config.toml
hidden_act = "swiglu"
norm_eps = 1e-06
qk_norm = false
tie_word_embeddings = false
init_std_qkv = 0.0341
init_std_up = 0.0488
optimizer = "muon_variant"
weight_decay = 0.0
warmup_steps = 200
decay_shape = "cos"
max_steps = 12343
Each number is 500 + 25 x the weight over its row's rms, rounded and kept within 0 to 999. Layers, rows and columns count from 0. Numbers have three digits each. The size before them is the row's rms in percent of the matrix's.

# gate: layer 4 MLP gate, 704x256, rms 0.0475, rows 351-406, columns 0-31
# up: layer 4 MLP up, 704x256, rms 0.0502, rows 351-406, columns 0-31
# down: layer 4 MLP down (transposed), 704x256, rms 0.0488, rows 351-406, columns 0-31
gate351 103:507459471494491491468550553478475473499485471544461500475485497545514488503446510480482523516450
up351 090:517520501529454468494528521481503517521514459510443481515461479507518515507468513480482485496463
down351 095:464495478454516517516490526507513490469494535494531493528515491488467484506503529484506523491554
gate352 085:492502485505525478486518558440483538509508484513523461489526456495525486531507529450464504508495
up352 095:545543553501495450482464479488528467493513500518465449530525494487482524520492520494505508451463
down352 084:461499462512511530516523526520498561503478497473526529489491501496502474493473479481490491544501
gate353 096:551518535493497483528478516489512487518516515486454520473480479515499516487554477506493512485498
up353 114:483491488515501523514482525493504534479498511515500478479496491519533519509525524478497504502469
down353 106:497444506513475494534502524503493534496463493492475476486504521493561546505540508510505480504508
gate354 103:542486491488525498490481492468472543497486511472470497493503501515493480474515529524462499453534
up354 115:485536494469448546507544511486472501479470501503519518501488518445515524477520542514502518484522
down354 113:487555496479472533496522519450484497475500474491508524483515496483503525495528534526505477511498
gate355 093:522480482475539518499498465509494479475456470513453450494447490512528471499507523485469544505448
up355 089:485499517469536494520459499457483482501497507508493459484538529462488506516500516533519499498490
down355 091:501506485525517488498530482512511497503492484530511506509540484524515516480528486425481506521517
gate356 099:513462453577482486491493511504467448507514495503501477545490498485487497488523544451465544472487
up356 096:491489533484500533507509508488502509512547476495504525497498540511534460519501538509486492484447
down356 092:471462534532475493531465504498483481440498485459527459521495513543519471501495492490517493497519
gate357 096:526492526532487529496482543496473478450495493524488484476530474515524479503482461505492516500526
up357 117:499514535506515486458529490536527471498521492530488537470550518478521519484486499506514497534537
down357 109:466519512489505477517512470523516500494523496505528531470519502486556517480478499508514503503522
gate358 100:503488552459519523457498502504493497536489464486480494472492535556541499552502546485540538518493
up358 081:510560478492509467529519489506513498471507496473495507529491515497453494477478466519474472477490
down358 091:489479553467515531461490501493502496534514467491488510483523535517524485537505528468544550506487
gate359 086:473485481513492498490527504515485519499531503488489453511488505519503519565536514516490531502443
up359 094:519500495533519501531429518463526530512492506531477532491509518468509495500552499469525520526475
down359 093:496489519445485491479520506540476498489514508480534446518503481503484510495492512534502494488524
gate360 109:463501563512514489483516524507517506440500435484509532543506524478474448508501490509495525503543
up360 114:482491519492524480486473453514501467516498504511494498546493493504528493465470575501492484499500
down360 109:472495519464460496504505483499502524558519537487503475565479443516529520495473543533478447537526
gate361 105:452489524507526475546475468543483521472494491500492481459489503500498496494483486475507459508457
up361 106:479497489533481510515524538501479560484538489510541490469478487526487498519509464492485470553542
down361 101:469519480497492489517512529515504551520497535505486516499485537530559496529457511495491527516505
gate362 110:492492507503542508513505513459507524496515524506537478491546496526522498468472521478531492519542
up362 104:497500495481536488500508540539523479495503510498512499543518547480524488520501551471526506516486
down362 105:468509475480508483485556517506486479475520513489498478470511493482524516512500526477500542536493
gate363 101:522474535483505492548480507477477500531518459472462517502532540503474471454508488527484511452465
up363 119:505493495478519495478484492474572480465490518497498468483496489488534519479501458508547543527512
down363 117:517525461457500532475470515468526487505550492513545502449524520478527528514475488509518544537479
gate364 097:503492528471508485460479486493474534501471507510497496489530499504529534479526465456482502463482
up364 089:515502495494520491493491487490526542482512512472518485606493521516541477508467509510489525504521
down364 095:508505510535493536557530517491521440513520487510494505500484524481467480522497534530524495549537
gate365 106:510509487484526484467516530495488467498559482486551484535494511501523479525497499474486543542550
up365 115:543501495486504525477509507454483493498493495514519511515520511528522485528502476504469464500506
down365 106:506423477455511513499506520506476525489514520526510504496523511500532506522486519443486500546526
gate366 096:516525498483519489455507506475487469514523483484481468475516457442547500465440532509486515476519
up366 098:495461486489536536516513525512464527477533467465522495513481516472526504468524500513456493486527
down366 094:492511497492469474494512489523504483517503506502459502521496487463550539528447502465537528480488
gate367 102:499518451483488477499536533462494499494503505515490548461510501523489457511560482501535482462484
up367 089:520500536525474547492479492521460481475509448495504517560506464540466517529459489484470485508540
down367 096:456507443444448480490500547468519531493497484497521504478495508534488482487549469504496480472477
gate368 105:482520516490476480527544491498478485542501509474493457502516510512466503541449489529517523493497
up368 096:491453505522500491485468500465516481467518495488452488462499464551543566500486493519492471491492
down368 093:485525557502495496444468455551486500489466491489503504488552518490525461490501491472509514485489
gate369 099:458457516494499523483464511516498478476489506504477529548476487502488485464490463455481526517543
up369 098:524504482481530525510523481482502493505522529481512517525510489554533521543513508544479448444480
down369 093:502448498488474455509500501454530483502515533509520481493515522528539497473479463456477542504523
gate370 107:549454459481487491498585508519519463520511500536505538477512479526471486517512516495554524454520
up370 107:479528492549468487508493528488472474452521507494500510487483528486487497497429516488507483463498
down370 104:520495467480510471519471572471543479525503544533514523497535480542523506479479495538541526484507
gate371 103:497508445498530487509454515500513500475479484534527512512473471462516503483501527464504488484545
up371 086:522480439479503486484481511480506514510502539541529554532492466473535526487509531478487461480530
down371 095:504500540494493499485555496500530508505529527475503464466497534507494510494520480545493532523464
gate372 094:510486529491484472492463456499466474515474496471441472469496512514489501506542514480485529469462
up372 149:529477508516451520503479534473495494494498462513488521527503498488504476465464418509502499467538
down372 137:525485513531502506503492525479489503499492458511455511521504502476517488466475435497476487473520
gate373 097:479480498478503475495488542442511501494478560510551502524512469505471486512569523490493477526482
up373 089:492501505485488536500504533486492508524497509479496500479478485545515478467483530554509490492502
down373 094:525537450505501539488498474564508494488483483502496506467505497471490519473425456471512505493506
gate374 101:488532432485512519485481502531447487485499518509474495488518476509525502487469484474515547506506
up374 098:468487505492492504482517537472510514485436498511544491520538512504496478473535490476487464483505
down374 097:507490503529491471516508500481544525493471504489521473507523508461503496523541485552497469497509
gate375 095:470531493447499488504480551511494465531521530491532474493535504508498551520510503527468536467512
up375 091:531485500490454481532510503491494485522514501479510488442476463490518531511488508533498457529480
down375 089:457529510473535496495511557486478505523538499521479532493504537495499538489508517525512555496488
gate376 099:520442519535506494454439516464527487513501525458533493451504485490504505504536460534495491485527
up376 112:489546541448512485538511483494476517476490516506536505451508508500516514510472512478521470475483
down376 109:478529533467497523497483517514519477497494470505515518465513490462493514507483490499534517483500
gate377 105:570518487494491511524476545496488476534519498490451472530496467513484440448499508502498514492504
up377 117:454520498499508461494514522411524522495492513548472459513488486498492505453494514440497450493493
down377 117:488511526501533465510520541453524449528496517581466433482534479501547477504517533460526434488515
gate378 102:485491533545479509482505548471494463492542504486499471547508480548481424518492460503502537509543
up378 107:517518515452502511527473511496478503519507501459525503518471543488519499490481511492525524480488
down378 107:543485480506465497493467501426489532532522476463482478533446508498506482497483496473524519474466
gate379 095:543509472512527534544510489479533487550492510487474466463479477512508491470483497484512510487498
up379 107:523505509504530484528517466460488489434497505494488549501485477474503505504495528505506491487492
down379 107:503497499504503494542518481503468531501477502495521539487521484477514511469477532489518525519529
gate380 106:511517494536525504497481471476511494469496526502518483494494488510494484498512476513481514513506
up380 102:461488521468483499471475549520485480507519518474513490499513487475473527464565468511517522523519
down380 101:513484494513487504474540509519475450480513510445516518519499482521488494462503463508475483517546
gate381 092:494505534442441505502501504515523515540501505542502504516487485506479472525567443498517447517493
up381 094:511505502509498465525461516539537506495500511487482533484469511495487487492545461500451486500518
down381 088:465501499458517521507536490482467531474491504508503513522522508504486485473465500490517483471480
gate382 102:512496456494524511491483487482518518515469513492478510458490506471552493497513501467504466486533
up382 098:489523504490518487492482505520506486495475483483468491516466550513475508492479469513523529480523
down382 095:487488474493474482465487485498455486515530493474454492485450521486474499484480510488496508452505
gate383 104:464523469498522520553507448516515483492495543506491483495504483471502506518525508548424474460505
up383 106:483485513531535532496520489524506484520543469493478520516469535464502486497550511476497554455501
down383 107:483432515564508482486517512531521453501540447437469533461506515510509488506495506516506521476486
gate384 096:491455484464530488505504519452495497506489508479525441478508476566455473499448494493442505490498
up384 121:482483526475479475479471526518480472502537442467511508515493529470478475484527475518554499515457
down384 115:508511527508537473508490540498469480504521461459475473553481519437486506444499468501570492508505
gate385 095:501478524497483430484498476450547483504504486510458528502517506479463495526509488467512498510522
up385 092:482487554491502496508508470502493515424506494528473488508491492494468513550505517463489516503508
down385 090:513508458529515519483480491512493508537487524454534477481483512507541475472478510531471473493484
gate386 107:526493448495513485514507436548467474517523526481513515511479478473486499487492490482510510503500
up386 111:486526532516458521514513475507479533526449431519468481518479465472547493495490519475475484510507
down386 104:522506541494491546502499508470515474499482481501478543426522494489527511532511480492468526522505
gate387 099:545500535458439500522479497538477490513459502479516529515509493507497503493494476505465505497511
up387 099:500516535470508508532469536519505516519503488463487593491479494479510482463525485514498473530510
down387 099:497530494512531465498492523499481496506484500503532538507488576525499513438497500488494492519513
gate388 100:555473493530516542497488498516458515508450543476494546425518530560501489523520503466490460454493
up388 092:533493512505455522478451549510487526520515478541496532500479493486498508485520491533506554523556
down388 101:486480517498496495484503528502520517471567440537484440568486465471527550496478468531549506540505
gate389 093:456511492494522515470479496492514566449550487504480480524521464478487521503554518533453489493477
up389 087:479508539522470559497462523516505529503475504484505472527478491520476506503531522506526487485479
down389 086:504479469482492497499499457504492478488510507532513492476487535502557494515494479480469493511486
gate390 107:514474501498543471514462485504502453490513508472483487479494471494513470515461555496482513463514
up390 105:513517493584527492489491495485494490469480510483526493491500485495473515484527462489528481460481
down390 107:496553481522517473541528510475512480493498522537506513543532514520503489509511483501478525441482
gate391 090:488488483510547518527510486498502526468469505526549490500488507493477453462518469524528483488519
up391 089:521515534502487528515523503498462535462462461495526464490462516517514504480480466532501511475507
down391 086:527494503510487490509491507504502460491529523538481525532498453477524536528529507481528501497488
gate392 103:523467499495527493449509508483484511535480530514492493521515517491494503535478495487499508501502
up392 094:455520463518498477527491519487536523482511456502470480539492485525510482482491471526490452561541
down392 098:476515518547476488523485503498543487478516498458464499482507504524499475488517482526475478503515
gate393 089:508495524504508474513499483497535489533513522517482487576473455504552541514478519471511506510481
up393 090:503537461504505477504501488492470495488535505450510489495526513486471499515529482515493497501498
down393 089:505501536498505516504483506513530523504497518521503512480468497515527531488476494481492504500506
gate394 090:481450526472508504506496484471542527553469481503449486526482559459512544487519475532470499513506
up394 090:503505496549512471497531527506446491465516521493541476499517435491477468499476497465515507472514
down394 090:487500510423511550490489483486557527544478477493460519487503547480500543491499498551467521526475
gate395 102:481472502496526480486473483516518490520486506501515496517508517496469516495502515554500499532491
up395 103:515518530468460519561521494499464529489501450478519468474552530489507506531534510493496548486535
down395 104:535522512464491514543514457469496484507501504570504505503525473503482476467520534509455510510516
gate396 097:492518514469477495490487521491544509519498494524521459530516519487531542507545518487434502513551
up396 084:481474478539464479510521505563524505515510474463505494478460502505467474540448493529513518468532
down396 096:474530521442512478468518512495489485501522524551513478539498500470533509498537499473456527539523
gate397 107:515542479483478486522507501512516470482558476484465497524464523563487477566477529516497495491499
up397 109:473478498518492469484496443484489530478517515518516481509495480520476480479483509507516500479515
down397 105:489457491523484513489472478468474499461515524476507502512511532507435472489507484514550482481550
gate398 092:475481498460525485483474478460512508517490532523463529485527524510520489479527491496523492488488
up398 095:446556535528539479529473474505546513556471465469502487511509466508504477516494516480529456496501
down398 089:536474501471479502480508535485484484465485508522512492497516505489469501521487468511510560520520
gate399 101:499483464487511483525495477508506543494492479500444505471503488503491461503515499563485519490495
up399 087:474444472456507511484483525513501503486521552478486484496513440476522543513561533506547506525514
down399 098:514499522515481467476498442512529493487537499490558447515472488502512529515502543466529466499511
gate400 102:486484543469478507523478477549523539534502530527493477496501491482483501493511507520500549521491
up400 095:489457491470519519513497552461487475518531548518528521511505495480523492522465488475505506494496
down400 096:505476440557499472511507484495477491492461497486481493489516528486494507482533526522450484525493
gate401 105:501529485503511480460487518437494490542452456497507479519496502528516493491515498484463487484484
up401 087:512482535513477503507530532493458510524481489487506450464507484536542440528516497522484474520509
down401 097:529525505500486470457490495451495503517429460484475503534517512517522511501509479494491471488484
gate402 101:458535467491488493536526469504492522546509503487500442514441492499550518518511515477510506491524
up402 101:520497532530548542513518552464507531463505500490492482492508494482510487456500538522450506489527
down402 099:493478491528498511496495531497534486482501504511478551529500509459523488503498481543458464460496
gate403 105:547568478491508498491530464489462488473502492494471511478517498487556489526513507511460537496472
up403 092:510505462508496513506498480510473496474571501445489489489528472466544461492506488491484534481493
down403 098:511561474465492499467543456501491507491495483488485505509506503485527500530474493481518519515463
gate404 100:488506459506547479475448463516522517492522550522511466481476452541524513515484519491514509468461
up404 091:505529494464544511476510466505473506499530508513496499511497482485528475504508518480526531502472
down404 101:491515495500533579492564487500463483504497475501458515525537513513512476520539512494499512546488
gate405 098:531503488513493565492481509490454512487515473531506521466500494495485509462481498480535509519485
up405 091:473487515461476531538568475526533564531471476491480472482521496526462503509508493473511511486542
down405 095:453487472499499483493488505533497460447493537470471510510501484498495516541528502521465496511516
gate406 101:488461508488535476505508491479498503465542495515524449491509527522531498520508504513529490500492
up406 112:465497520504513529504544517500489494504512505546547590486459477477504517503512489553523494529532
down406 105:492515510455476507541524506472539496475501519507516514467472490530478469525520512553485518509494